Part of a small language model's weights.
Architecture: RMSNorm before and after each block, rotary positions, no biases in attention or MLP, tied embeddings, capped logits.
Each number is 128 + 24 x the weight over its row's rms, rounded and kept within 0 to 255. Layers, rows and columns count from 0. Numbers have three digits each. The size before them is the row's rms in percent of the matrix's.

# layer 9 MLP down, 128x512, rms 0.224, rows 22-127, columns 256-383
101:137098135130127147173109144137133148130150141155130116141137151132062123110114091088159147154126064127124134149156132147132121098142097116128094153124111138165095157174126146120156124093162112112110111134157141111164111116104135102148123105113077091144130154095142154116137137119127120135119104126197069113128150143138120110178116115149086134149097144133113118106105136111113121080163
097:137137136147145099126145150125164119132165109112127131193122101113082131141142047124106156110141109125094093150108140115174123116122149137098126122128126167103095142158159134149151113159129075113125120131160120076120138131184131125111072141110152118137120140143127135132140126156134112093112125100144106124138110131137105116100150163135157141123153145151067152127113125131171125140130
097:102099106137097105127158132107163146122102144118141121109107116118097126094153117139120141139092076159116162105095143126081154117127102113139168149133119122127143136099109123133151116131102096136126144127113117114129089109078106144140125125167101128144099098126140145126102146141118133155208126161173114100117149148158108128176127124098145174133161110105130104130138090103094117134142
097:131144101111113122154154138118123123161156106126094159156113122123093132157119140115105128110063143165140116124121132121098108106093153154116123155125128119132183120145132137139118104093113127158129104118128154137134108138128093128124151159122099142130134130147141134143115158112124122138123143183149154105124121158122125106147118122140136099110106156116101118114119131104148101171111
101:135156072158158114102118130147144112091100125132144116138123122114139123134131111111126111142126121122096077145149123103137129122160125092109130169091189123151174145105059106138117124116148143126136155113158141102077148117132123117124136144150139110142149143124130138122114174113133135139130161146137168125145117172163200171192141148138123110122183113098140105131090100149098131127135
098:125136107164143121128128180130124119101131174150119125145119110128167114098135145126132168157149129157129139093102104131125105148089126164135117126143165099147135136146140132108093107130090147129131141162135110085145117161104122126134156136149148087139116144069103126129136138135123167162126134164113098139142141124130136190084169154120117151095116132112122104107148109123164143121123
097:153155153133114083113126131105143098091136123140072096146154116118105129088131115122147096111138127149101110147178134125144151133116110119155116156129121106118160148139131135112148150141133131144146152130117147149170137112144144135109118127116156117108134133171116085118169096143122178121129121156100165145115116067140162161156126085175167144116137134151125157136159155126108134149125
098:154092142147108154136165095077146095129153119128146136117156113106146118160149119095157078147183105121146138142126143130092134124110115119148103133139113119098105181078137132136114094134102148163152147190116126159127144103140158107108136146164167134106145139128090138082125120128114098138115133158126091089138132119125127129122128119134127090140133089119140078153158133144087120143129
092:079093135124118193087166140115157113133175111113155138114145093159114101131109133098119150122164176132104122134126130158090113118167130138138125154123137130114102107135091156168129114120135146148161139127167092133147132155133121116119084115130151135113127148103142100134118153129142107121166104122118111155132158157109121102152098135130158143118124104111115129113158113165166148110150
100:115181144129144108082102140129148161076115151144097152118140135129090137156118131111149152140128137107110164098132119121144119139114123108154113113132126117141141139124117154164152122151134163184125108119125097121144117133147158201145119127115125145141125152143138123126145151052099135162111097173096119127108130138139134130130113152179119143138119124125089143123104154121156127097157
098:135107174040132097119092134117088146134116106127136124148129103106147138164108127162129152113118122104146191125111119134153131174116147122124139108146054133140101097120138138132117136078116096137167155153181105157090127129133146133117123099156080129158134139142120111133148158127133113127101098156135091132090114153133138141160141162116135109151135133128110143131138126128069108166110
096:141134131120100121149103087133147129149116134133156143152121100151165159121117134154083086148146114152165180117160084136149131144113091129144133171096115108073138113108147122095115158166132148128134079106111122138097128127108154162105085145157139126119087151146125158147135143147113171144129121095160154138146130161126121140154151151147139148124151113128129126165118138077081121167105
099:117101142154121122072140134182164125140140105103109150138169119140121128113142131141147121145156141108112122146145113071140098134120124101088117122133135152126092145141102149086142095121096127167142078136151152092121122114157146161140117146141134081143119190074151174101136136126128117090105124145132109120108136158121136152126092165165133180156135118098076144101173095121106144143088
105:111134115151114122148141111106149157087117132122100171143115075127119120113137143106134089165084102095113119106174123130156129118115099124160134133142139128091137154119093089096152098156136107099120110094163114127137163141118115108121096145132152104121110124153121139142113168099092165138127146105099102112095100096127127123162129147128098094136137094129058080160086130130075110135134
099:150106129119133144141141160124196122100147139128090145149136138076116138129159115165154094167120196171107124121109116168125118117169132147136106160140068113136116157123118135140151120131140169177158125120118126143129120125131122163131142101156127096145101089097113149089126130123120151106165106157142131103106116098120143113137139101175131117100145081095121123155138120130110105099149
096:126158164142125121125101151109132129119147104165130080135152104123143095122094098128095115141126127125101130143149118149114122132077091154135177095127126085131135113118095108126164137092140182102150145096120115177103138144136118139121103113133130140134151115096143125119126132102089122129118125166106072135146156154105126113155118119151139144118122114129126111136161133165108168123133
100:118124125121167137139132138104115087136139121103149084147148131121140162117156104141086169101121147115147100164130134130147148117215104146130130137129154170119167139123152120177128139153149144101143115140112120120080165123149115132093098144150162133124128108137119133143137171141126122076125088140113143124122079104121125139082162108122101112050091093168124120164154119128124157104116
098:104154125206142135117140134151140166099085146129114137126130117151162088163122120133138176160142144137143146113147124123180125116126122125134156121085128164162134142127127129118120116122114132169126135124150163137154113146127121078154131123133062133120107160132134122111178118100129126113115132136133153119110134150177130113129134144123137119092073115132150145170122131115091144143114
096:148086114129126187141163159115120111070115128114167105137119135126193091102139129160136091123099175120103134083151133174114126120148134152128148088121119190101110097136111157094149143122124125139130138104103090118133137184157133142094119140174085115129120149150127095155121111121120108122133138111129142132139151146157095133113137165118144118169142113102109107141117118145145142147099
104:136117121126131089151099178120158114149138095136125149076101173168120164116122131053143160137205140109118116127127131152109127156120154166126108114120094110157097097090118139146126133121146130117145149151123099148184169163108101089133152120141127126098130134115108155105117117133153127129133091144139094092094145125153073134082106119115130112150117163131180108159141154191185109143119
097:082100129097121120164146113144172175109076106174182129118113119085156104135127125126138166100101117095113148097102098129139142090137164099138162144145165129090157119127131106108125107124132137171099131102147126135160106104133132114143100097157161116146109137086112095119109124092109135110170165147143139088138116100125104118144099108079122120099101144134159104126163134147144143163154
106:083163132113148107099151105171107113135111124128141122135144121157141116158113163090127145126105153106147143115121147127103120143112134116159125171112151124163107160161117148128114097165104138134136121126158138147158089139130132130137097134101102124094142103127141126142107127119136166135125124165140104122116120110146176117100095138123087106157125134135088131105139132169099133134132
096:092074142124116107135124139181137116110128164168129159159155106132142151147098144151137135146108144135123122118110154136109132116118124130136160137151120090137158153139122115136111133140120188100123137145116101095123120103139162138141140169168135132132142141088124168171150137117131141177126135088093055163185146099064118104122132127112148111086128141111130142136103111161153164081118
101:152072141127107148113129179104138134128140106118110145116103104134093099140111155099144112101179149114082150090130084180127155138117105097130143129119126127131095169092106136114153131094069135116110185111114152132120103122153121133172109103134126134122098106107129095149103117151167127111103088132104132133150126084115111104114173141145106138178109109108154098156096136159124115192114
097:155089130137107169091137122130140143099166169061103098131142127104131139153150134108097148140139105117119111106109149135121136104136156128108150104155176125124135119113133163114102118155134125140124104145112117152134116147112118102129167127150139125104101119076118134109154110125125144119165135122136081109085114110120145132104120165122128123117101134141062151147130140121138172129164
102:139145147152108109110116124184119120128130118143103091110122097151138112079108126176134158095110067129099151121133120107138103119139111095116121119136165122144098140124104112132137142115133136124087167093132132129092144087135143094124106119141086077182122167140143127122108114123099115140161136180153150104118145142182119125190115129113103097130131118118115113137123115118111162096102
098:127146149139104081087111119104164164123103127143145148132138092162138162149112146107113172130141135126093106115120156146143154102124167130142099138132141150128106149116101145077165118120149175131155142129128156098084128115103129116134147154132166139139134148124112162190106151091148097154120133142145135103173120127107093173105126138121153108120079126128087128110105084117115134153155
101:109099125114133126117122129119137115106145164123060135143121118112101107150122153124106128137156126123137128115108119101136123137082132109160122153123124155120124137079116101160116120129106134138132088104134132150134146129160099152117095119143161104137133093096115157096157134123135125145122128142176143152159122104104139163124128149161144196068076104126123118135099126113118126126167
097:130161130116117121117153162128118127089102120163172125147150131119101118172151118147148099161121130103085154106169144092143108135129119113100109123156139087150109128112140115083153093120163131157120137124112130100162159124144139109115162122150103127131125109146096149139153135139128150107130171135141101101139114172063132107110143121118096140152129137143098135111132125137173130139133
097:129151129092111145111100067172142135126127122127135093108137115138139133124128137092121167086164118159145117123155120111104138122143108126155129136150141097127142120152135134121128139129100153093152127118137108139114138130131150085116106082103111112120149125127138141117134150129164137109124131124108167121144148144121105135120122170104154131107151138146085128113156103102128183112121
106:128128131118140143132132142150101140143116135128129129138130120146146115155129122136108131158068120079105140088147138135132094142140124125120119087166138156134098129122112051120126117129130125102112137132140163120124136120094119136135123110129148115169153149119138145102101138135123162153118150125083133153143110130169158147125124125089108136103097111170125135090122127175123123104097
100:131107126113118113118121115103139128113131099135130099118129117167110077070160126118135091123159128136149138162137105083127115119120085097126110139131115168165147153139161121121115108139100120131161176134116161114178160110156156152169137132074068126130125139147119103104126117158187143140144113112151108134078130133063162136157168119122131168168116188124136117148120147134127111153141
099:136148176124147133143141120113114078108157139101127114189149162092106148046137158126080158186089083144139137117096122145154129143155139128143129158126122130140159139133169125117140150138150090127154105125121113142169116150117130124091108123112147165133122142126164167138113124111128136162120149126103104139121157097078152109119101165113138078101127123127143133101155145156163114134159
102:138098110089161171177082144113123124113143153139115115113114124149105149111146149120123092111121131140153164106141099119138112123137136131137127177122123131155107140127140121159126114174135143078151124128113128142112092158111130144114139135093074100106141143050155167105104156088120176140116133158132179106188135163123112142124160102129140139093131127107109106114115177105160115129155
095:139137100151079123108134126143119133151102122143105125134095061105134145137097121171161126141148117118122122138162110112144156187157126104134167158111149142121130149105130148113122090111149156165156117123146161162126117083159126074164111074124129129130147131147106158157138117148080135098121105127128138118094148138119100121142136094125067089129109095121119122102134157128124153146110
096:119098188152115101078108108098097172164125115104147131137133122160128125111087120128133090126151149142103129117082164146132124140101091122140146159057172137149145137090180149138116087172140147139141136134152138142132108123091135152126111137151139160126130136186098160102139111116143116109139134132160133148105099166164116133144156124140101120114128182124112124114116123105123142065130
097:110144160148089137165138140096113119123107107144144166136099176145141114117122085143134124124085112128129110100091138133128166147132109136147152136136116097151132118101130154141125178136081136116180093110070118150181137166141118150135090118117148146109211168076134104139115132118104117154110158140152160111103152140131121084132138135151168146105116130127168136116142130163126120119112
098:120113136054134158083102125154114172132095134134185115112119115148119101144112132103105112119138120145133142113123132122120102108117157143117118089164134124118136109163094127144084133136154130126088189132114120127148113148149131146131137152144135072137123144104106141154135133138115126133128107074134087142148137089163128114164113129139160114165093131106131137084093114115126100096136
095:115084170081161099132100086124148083103130098117143134091087140144128138124142133136126151151189117135154119135127158101147135157133155139129113114110134158140105110121107132106088117120169134155140173123135144099114127141127103137136103147147109117134148121135106126183099157082183118140147119113104173093136125076154116164142135111091117134134120151090153084163095139164156153108160
101:104134104129118135117122126103132177130095102156108129125140126119173100061119134184136110069187142131113116119113092155113142152149094143121109123140168062133133174138103119123155116145125162137126159146136145170118122104116153143142120124163118110104126150174105147163129130149123142114148104148136102136161120134139189095124145163120169123116095114174114150136101146109159073174128
104:157157070127147057078127143154123152144101142130150078121140101131165173136155123132134157119146139078121077116128172135149164146149163098108085136112136134178096150138169135143114079124136161153129167127139112117105089112166107130091132109139099145139123133157101142133161126117134127093129137072114151136144147102091162141133123131093140139137148117109114158120156124127128143134110
104:088104165098139103099146100155139148151117102129152123126145134148102151134103159132137176151141158123154116127145138172138150125121108148120090095107133074120165160105125131173146122120170173138069134112087159106135133111118153138141127158130117132097156104146099115136160172115128131118111163172121095107159130164087122166096122114076109097113113128124091146120116123143133098109180
103:118130140104142102078109089110129155164138142120111135108114162157108086125077168116121177148124142160119148129089120138131134140161133137138142132141110086140123111109108125114109156137143118131125107119141072141128150152134107156129109144171099121135154078128127151108129107168115090103125117162165133127134100131114110165141123112156141126122171127132178155133108130132100077136109
109:115119158130129105146179111115093146160188098090141120134127153145161130130133155120103143109124096088155148124095122090154114098120154124080124118164167121123150117128150135137138096083125165105115186141114101128144150141127090133099144143134121116132131144135099133168128112158109109156116106133124154145130132122110135120130098140103171121061107144133118141086141144139146143068137
098:179139138114122128120122105106101139109117147124142135145174123105118128173131118134136153130112113122122168117138179138129144125132136140105123149115141069105154136151128132125147121132081137135109150107139155156154148159116139119105171153162082124131139123131091134164111089107112114141133170125150129148160100126125110112180116123072110111169145136138129118113120131101123170181166
105:149069098117108140136137143136109155156126097104129138107114128135224137132138142140119130115098181168147110098114095111160169088104121101132105154158124105109115117115117106100160115144115119147109107120118154080148125137135133141119097092093201102141078155165142137117111098125125150130129151141097123094121138122133130110078134120133122113165114133134139096132113125096115107134133
106:155103107072166136147141117143135131143152107102129120129164134118157144132151118150096102116112159133160096169148122153125124122095137130177154123140151101118110154170132120116140172117132151152156075135108143087150160138083125103138154142109157168112146065136146091116139117131093169110114120083122149123151153126112088130124159143124176132108141088120122155140146163140080102127141
097:111096131152137151164146082135152116088141179129122171132127143121101140133127123119136148146113133159119136145170128149142086083158157095135098116129138122081106097136153147091097165101146164186140102116073130126157083133139135109138111116129112145134120136083146132131152136097145091112121130139091099131110158164067147137130122116157099136121149085123137111138125191104131090145126
100:117128169114122114114125077105127158109133111137147148135131137119102131135114139104114145089160176116098115109092125116141099174166124155099102112135152147101126120115140117097106134122166155119141135112140097145119178119150126130137145179153114123123116165106100168145119134145177141138125122120119138143095105099145160154192131129128117129129140119077091134162094157116113113142108
095:107110124072146102133112136128132129145125095139099106130130103096158146094118130131157121153134101095122120092109112121129134176102117136156111168147122103116137116100144136139147117127135161074160136136125181141115128151184123132117154111116142104101159145128110170108154175139116118138086120115147081149119141145114132137095149096153181100152160149110089130143148189118151107161105
102:129154149140118128132134141101122127132126137110138130152133120128171141171102144106104135148159159119150104113137142107168104178134126140157122112155123129104087143149121102127105124122167103123110122139124115124101132110156135132093074143162149129123132116179165138133118151148138136134115222119128138147133139151107129118126144098157170154114127144136105125108105139082122140146141
096:134144078144071107116156139136089127175119116168117093116143118146161124086123124159129147079135091129134119153115134092106160132149136103158134135153144124076136121137114115144121165076126106116137196088090139128073135142111119122098128111127111163107141068078167123142133136144132116088115119069169114142125103120151116104109134117109149136151186085124133118140112135114089130137102
113:134135057172097098140081140144164133171164131131092146130096132135123143086134121144129136118099106109129114165142101072161107136128114117160115180101121124114111135116153130179132169114107126125129053160085135107136081121137107106174154115101118113144124144121116130095092125132145170118118150120156185107154115114088114090078168147170109120131116101126152115131121125141124095172117
094:143100099108122129118110176160116169211140147109128124092131106171135135142099129129125113180093109147106154129153138100155166153184145124087132128160154092145137095138125135149157125093099135127127155144091092142124086150143127126112128125132102115138145122120141197125154111104125114126158092129158140137126124160128106130113067107158080110139155078131143139131178127147126175093171
104:137113156114093131135155121072131135154117119095144155136115101178087149147114121156138092127125120108124123122102155123153132151177131134154104133135119139119104102100147099152154124124145161148151132094107098119091127128126083154139113096151113110117120101164127165108098136128095112107095133143147143145127111177098116099156145100156102172137133141140143137122143119124131099170124
114:122124142163119118118120116115124119127117170155160105123112101114157132142125148099186073134157135144122150093137147112171142126115138113132129127151095159160075122099142128111112074125095107123118167106162118168124119167117133101113116096148119142073127184172143158123119132151171119143157139124095165156106147124161149130188107119117102075162140140149156158132103108103154135134114
100:154096104120125155194129102152118133140144131119156088117139131154126105136131132167171121125165127142154140123137144113115130143120166146109136118113082105087117091125110141140103118108081115110124138048141142085105159157128143165133132133134092135115116082156112126199126109109128116129094086125132121144119122120136121128092150090139169097154129110122164144119114118105149143147162
093:134125125154126185150089118137158162115149140173154158117123134142132121163127177151124126165114117124129124141127098124147096153115135138127113135162155155121114138129128112123137172130100099116137103147164165101126104160111149118156143148169183130163109115163157153123139147133154158150151180130128163095157125145112108150132115119110089100115134132100121162130115139108134131086120
095:103171142175073114121130124086117122135123091130142117149110191127154093119123135092136121121119171138143136133083082137135155088091130118113126117115113150105128122091149157150101167142096145135134100096196142127110122152183136154176139090142134166157111110114136095149125113110150143104118124148128129177121176147141129081115133132132129159152129119153185148155136120117117142139143
104:106138148144121116132129115149159137127135123099169127125139082162159179122129135157101098105122145094155142146107115132170129129147129151137085128129160141117122165083107128135138054088105117155092087120162088141064140147123117105078115143125077153110119112074104135133111173115131127136171126142119134123111115130083141155150130107125137096101084071153076139132147138095091156106151
094:108099066160113103126131144118143126137139144161149128096156128161163129127127136105119132121185145164091137142150127138115147141135130127137117119151139097116116134117129053142157123159130157128106162117115128126098108102128143145103138150155097126104114102149115153123157126122125146130137158091129129153184069157146108117147105118157110141160144138094090100150111111108115127150172
096:090121102143075119087115165141131128120100118135119147105141059143162138126115148081131145122114169118117144148122121144122129078114123154137148122128168110124140149115148097123153075172076139145069166144127142110145124108089057143122133157115144137111092166122106116078149132111116155151139142115176135136181109140124135119107090154109086109112103106133120123119110109122137151073107
101:141136133113115083148116170161157153132114122146152110155145146145134121118094090145122118126131103136146088120136145096157133148097113114119127140166106119130134142136149098119150152116101114107118119131134131152125154159167162153154178140143119129124100137146110133117157188172135139148135100092109128103123100121155117126148183122127133163133200108140132142126102100115107104174157
100:110136164110142175109174129114118108109109091104149132164163081148171141109144124159101145139090129126114118105141189117114138149125119151090106129174107118131152131104146139129124132098111110090162136135105141127187081112134126116138104110143135142144113109110120104143120159134113111128151131134146133178146094128188146138138105174094130159133067157096044131115114148133147124094107
101:133148150172112161103149144085135161146157131108131135112131130102118133159162100115160175120191137142130107128112134144172109102145112143136118166146147107144128136116153144101136120100100101132148143142134125100192117098118114116121172176143154108094103140058122123123135114146147135130091136086132086110106120113122169121111148127104113095048138132126139166110135150149119132130111
102:096146169108152132085127144108143152099122124153146119157166150080120108130101149155143135133072111160112171107104126162117138145143142085105147131104137132166148147143112091121138145075167136098108161106138138125124145119117132122174105108149132129144131146118156143159149130127137114116127151128141087122113102158142148119121115087079161126158135129124121119098102147146157120112101
100:136186128142095102153131110108121131130113130147129140134144125153177128080105124128111120100146124114117132129125114123137116119090102141119144119109162099101085124105136096099120147135107143146128126165116141147067161123146128135172157156129186148153124148152173125141157134117100148124080151104096126139177116095194129085140147124129134110183145140109202144112158111104129128089131
107:109116113115122153119102148106135163126127128139162142107127146101112114140122123125122094076117172154109165086115120142126150161119128097092150108129108113135082117121138096123123127146153101139092136132156137142155131117148137106127143132157173123098125114153132138099125113137126129093151133116134156099077123179111103075181173124157100138142131094119158119133097136108121143162147
107:096196104151121150132151145137154128093080133152121142126102136152129135129138120167131138125135171153119140140117143152095095122134125115145058119126111138176127154091108111067131122172145136160083119111145136178156124125172101135123104129146065101170109122131115114130100118083160134121188122143065168114088132165160134142143134100150118105137099106118092088138076156141138153139144
101:112097133070109117123124134114118130101157150133152153128124157168109106171126107104089147143152168143133099120113125095138116153167147142154139133129137139129157101108159126110110117145139147102128109121073120121106150126107117096153124116122113113132184148100156109129090137145116102119144105090158143157151090145126119143160118071152142113132185146110157128114120109159125132161133
101:134110131094111092126132093115127150138090122131142163111094134132101075093130116114119140144141156136139133112068114126107110104159141119136146137142135107159152127152093134106149109114080135143124151101122104137147156136121134124171129134080101114121067155179098138159111116116139125111122138139138103126129130153143152180118154073157116134158101160140103114126126139110144099162138
098:171177171125130142110157152126071125137131151128149133145126133124104122118109165132132158120130151131135183130110089124112154168175144136160106099107114116133135126124161143150075131128088135149119103147105130111140086135153141139109112087114103126068091137106114116089129120144090155086127150140144123132123095114154105142139126123131164166144116148150103133086138154095086106115089
108:092112098137084132158107088166144120109111147172165098126141082134145148112107164141118172117145112096113110126157130112157152156113135139141123139125099149116091122156104130136133113192165118082172141115173148144127102117109135142133114116111164113179158114129110139140116113076066140094088171109097155129189150129127122159097128101129144099129118122136106157112140077133137129110170
097:084119119142096153082104140127138100140152124160067126107145099089120118137111095134167134120142155105121085127147113142150141127090108148192140145120165146143083128093150123129118119153171101140136054148169112111124136108130108125135107102128172119134104116142100142141137104122152136112110168165132158122145150150140135128083151117120117104137182129179137123146145091144158184117103
098:112082124118124130161100123141112122140128107134138124122131210142114123087137120099145141127141148146129122118098122164130155123059094134131112125143133165153152072086143140113130156162118123159118106116134125155146139116159124146119124099132142144151124094131127133130116142144166122131119139147114171115118151194144138129122142120146143135165132114129162148124121131135126110132172
096:104143140141103143149150114090115133120129183121171109085119122108156088194079117108121108160114124128147185109118109139144171162075123108111174130117135127111127150138104130103071099141123109160130140123151083117166113144109145091154114141163097154132136139128153149119147125143159132163124141127094095121114128146139141141179148093109129125159116143099143134115125126109084150098095
105:149127163118159121127138084126078156129146107134120138142123137104142122090113110116117147165119105124090172128091105177130110132149115137111096149086117155130109140123103135116123127102123118144122135099163105122110125181139144153116067101139091151136150166162148139132166120160129107098151151158078095136099155148175125139144155101110151115152131147173070142110128085091160102078093
098:093110082141144159192125146074147131114100097112119119153147110094158137136141129140124106131080153139148143112176082175120179134069126102113156134116106132133122155109150148117174128195142119148113120142139139119148132129089121078102148126098100173129118118128152119125141113112136159110125127132111139162134112160127111121096138125144130085099150138138132108178116108089093124105131
102:121125146147139112092115108125137142139136072113135149161145152140126151148149096143090102110112148135131103131146132183126127112102105142138090097119128172132139132086142138099117155153139139134108122106096124142153116124145074129138150128121181136130134101117104147116117135134110116140146172097117138135163089117137140109108144121161152136111134091154090105121159094143121101152146
098:093132119109109104111158164135118120122149155142108141119117083141151146132145140114111142108170098110139069142164159187133146135118129128128097124103164128144125131166127128131136146156119117146127114097130118098118145154103124133137126092145137132129130145154113184113139121105139130095111136153093125152145143090107151132111093124138123133136084111145130147113137120144089166165160
101:114141101133144112091093113108161113137148146135161105130135104134100127166133104146148140192113101103137151128075121099139130167121126129130102148128144128147109128140119109137105141126136114105133102110124135084058149093081151110113099124138163133104151117146136155127110146130152117155120156141140154119097089151112117088122155114140102120100153115161106143134132065136126132119123
100:126107151133130121119156120132143135144142141132103153133147104123121132128118107114099108144096124148122117127115155114137092140112133159119124180120056107133123153183149105146179150099116168129145095112125128108153122156138124170159142112118137102156150121131105156083130141125040097140080162167097116127132138130130129132191125151135097154141116111142130143132140103131105126138133
105:153125139098094129144157113150155134118144162145153153107092113146174116107132110103121123180142125135084114109136158123090133116135103099150133139154150149103098100107079105111142132149125092106109143096146102106093120122153093116129129097132152079118147153155133136082103111163154135170171137140144173153138128146133115133169117110114107145155120136138148098135107132135141149155128
109:165141151149124103112143117113115150132153151151135115145110164146141115099151159116146145145093110172133141109099102136165160106137081132131115124134144118123103114147144118102111130112157102111120172091114157156085126142144156117122117103174107123136131125202177145104138103162156093158147156114114118143127127121141173113162107130155092091145151153073171100107124147125134151121117
103:162118140159131134102145117131147114130096118130122173160084109120149129084143110126116126167147109145151162116175112153112148123132133113149112117088140117166064116154135100116125137116112130151130101170093160107124159105159115127116149139095104116173141138157135117127115098128117146109109133094105141117132153152127139164107116089140104148165132144120167113128151075113066109150146
097:127099168178166176055096122118110139096125135123134138102159129158186121112134125127118180122167130102132068134174091131136133138084136116121132086135089102122162138174126114117096145110159099127141148119144124141149094139118149126140146117100142121095119128134118114107149150122090130148111122064148137131144091138127090141137110103084142135118112145104110153110131136129124143082125
105:133124150128078131122126118150168092119087150169130119101111111140169117168116173119097131094067123137112144108182086127072113129149145160159129123119112169130076129149095127092092116134117139135133114103170122096129125118071128151157128109103122127174105075107161107118103138112091179139123151120129114124158165133155128113113133078136094184063098072105130113148143128151132115117104
101:133129168129133139142153146079102102136125116149131076132114082100117062130147122131108163163098112098115125118096136157135106133117119114128160150132138104117101104158084088142124133137141172158134171120086148118083097150126110161134102176124120085155138166119144107149121181152074149135127116154135152144120105128123149119143135085126125110077149095181110112156121094143110139124077
112:156145175154118178147117123129134099145112146129116099113115180116102119132098155106142160137158157118113141100112129121122124129181126123138129125131097160145135097079176136108128141131144118145118150124143124144128113117127131103131120108140088160122090113121110123143138106138169090109122137135118122110103170109119133108060132085143151111093150124157159102119142135139167114129150
093:084119139098106112152128130126115076102113118162121099161161138091132171076139136106177166124076086114117134124100144128123157116157143153126167109129126154075144136145095115129124134134143120125119082141112137135115172143109106155138171122124148140134156153157147098118122107147142163111191110139127171148167133098126109138154106154136132123105130145142150133115143125126161152075156
092:121124126112097131159116092117137166150147143112121147120102120110147129114138116094143155114138137087136108109124143078144113116137099149174123167142123134123111119136141108124159120136131094126128129159185133123106109108135147151156105091110118197149118120118149081153098140142129101082101125106145146125158109131133148140110135096118167168157136142170102124144144108131141150074126
098:117142143157109175130145120186140109131123120135115153130086100122130156116118115134126167137085094141161142153136122102141157134146166092129142106160141123111118133149121149122123142126111136127133090109096111144141114143116089099120132144113142115144168153140123129151145142137199129131135100140125152131107109077136123127123134100150106143087143123113113122108092098113141100103117
103:115133104140101144137115136128142091095090111158072151160129139134121113119149132117111101133090103130144139155100116122117144148108157158099123108131138108128160104140098134184132159153140103080118103151111113126136121153180075124123176149137142152165145110089138119149151136139129132084148119115105130122127167128098138099093141118143147131134133129119158108158112102121172162129125
104:117132070161135119109176125122169095123118145113118121060108126140125100121140159067146106104156122120121093134126084146174102135116161120148153132123108111100114129102138130092154143144119150126094119124163148145129140062126178121146133132117096164070102112126166114106130080127120155114120109154122165105144133152137106116153153151112120105148132111148205118121107136136150124139120
098:129095149144097119160105150108122120138163142141114117118122107137123143107136167146120141120127124138122125109135162137109121109143108116122122116133141148110128071127104155081136141097133141161085098150114102119106114090123108143077135125139153185118151145141173132125099154135113112130162115114094120124123176120132063179137115075215113199133146098111124136143120136146106145112146
101:119145126146125176091144148150155136131158151146050078110128172146146154088120157120114110130130158107176164138132110195134135149107129133133135120175094118166134106084086132127140130142159161133127092160134141122140128115123145134105129111146134139136174126087162113125112077150137141118114112133113143117099121137137141134159148133119153133136176125121186150152119144148127167114143
104:131109142123133139137110125138128088132062117116149115103114122095194140145121136120118150129128124140145100124087113100132120123117145138130152097123106134103140116133114119107110141110124162104134148141143105130182155162099118181114132110124136163130137154156121133158141138137127156127107090093115060148116121111112113150094116092077164121115118112103132133118135121127131089121139
105:131144151092155144099099119100124131208163123119136104150140144066126156118126085133129147111127153093125126152095113123143144151143141110089109097110137164144129116108106130128172149108129175136116143138150104125109178105103112066084156127130166122137089127108120131131134137121095117052150155081108144121149140117138149128124163163125089106130158136158139131157141130121120119147092
097:129153121128158074093085099138115115130127118151069135100120108128125133153155110137146085124115174087167103148138138192130165166106125058083097144135142095121153138136131150146157121130140172186119138110134121164114131107134145125147135145134149139114126107154072153096144119146129165129125110110108106142114119124129141100145127098103124157143124116137103139139125113122105144130097
101:128062131126121100165158140130055114101095153135134148121139116124133127127131127142130141095136088115120116114114095092113135116151146129125141123118128151110155118097140097148140125109132118147137126119142106136155167144102139124097115132116104113106101130178095129153144104141126135106113093139133123166106126108121117149149186128120149097160093118125120108121140134122143126123122
097:150121125127115109111144067133115161140133131137157089102128128098132128089132114090104083149112170098143098121190155104107129137156103144134123147138135119138109147116119100129120090126132127148119130097141133115102122138140148109122128138125157131113093149120151106098111105175178142160148143125134129118130093104085091137149095129137103073123129131166134110105140107127122104122119
104:097122099110118116120123097144148149113127120132100151151137116139090131165094110131163129112204188107106130134146150166105105120154116135116157127126114128107190147187127121163118080151109138120139120139151138109108087126141122116144193113133147130119142118090114155118116108130142131097122085124156135132151105162092161095146151115095102138058068129117115117125117115149112108163132
096:123072152118113138076120110151154104134119102093111110148113093140114187142167149167103158139107147096142178133127109082115132101136115129139093124138171117118131117097143147098118126158141137121168147139098112094153125095146115118131118104085156128140145109099119119119111156117143133128105159133110141110159118134057172120125111126131107095161135141164111129098148114129141104123118
107:141146145121159090233105109174127126108132099147154123122114113114097127130151143123115121141086116122095107128139118095150092139128128129138102133122154124107122143167160136192103134167136137117173110121117128113131119125150141126121137101068131100128163116141144116117128137139070137101114147112148152133141164111133105150134140133126153108137151155127123135131142134127135088093095
092:157118102161109121130147142118127120134150122133120165136114163115134108117107112130119125108132137090123087119110146155127110159088129123154154124116111105145121126160143097132151151127168112122132126106124156131137109119151111115137101098135127137100124102125152161139105114145098123121097134108152144091137118162127104091096185082075148100167112137110147114140150153158146127077159
100:116160117108084128127117154142155161147141106090128136136149140200129127104079078093127125174127152120118133120153138078137136120167120153143092141122127171128160102174135164139170139148132154121147154147138116099134137139093127115150126125118078119170147102115101138143151168119151127115111129128125108094145154175128117104124180140110088086182114087158114143096146122123122125096142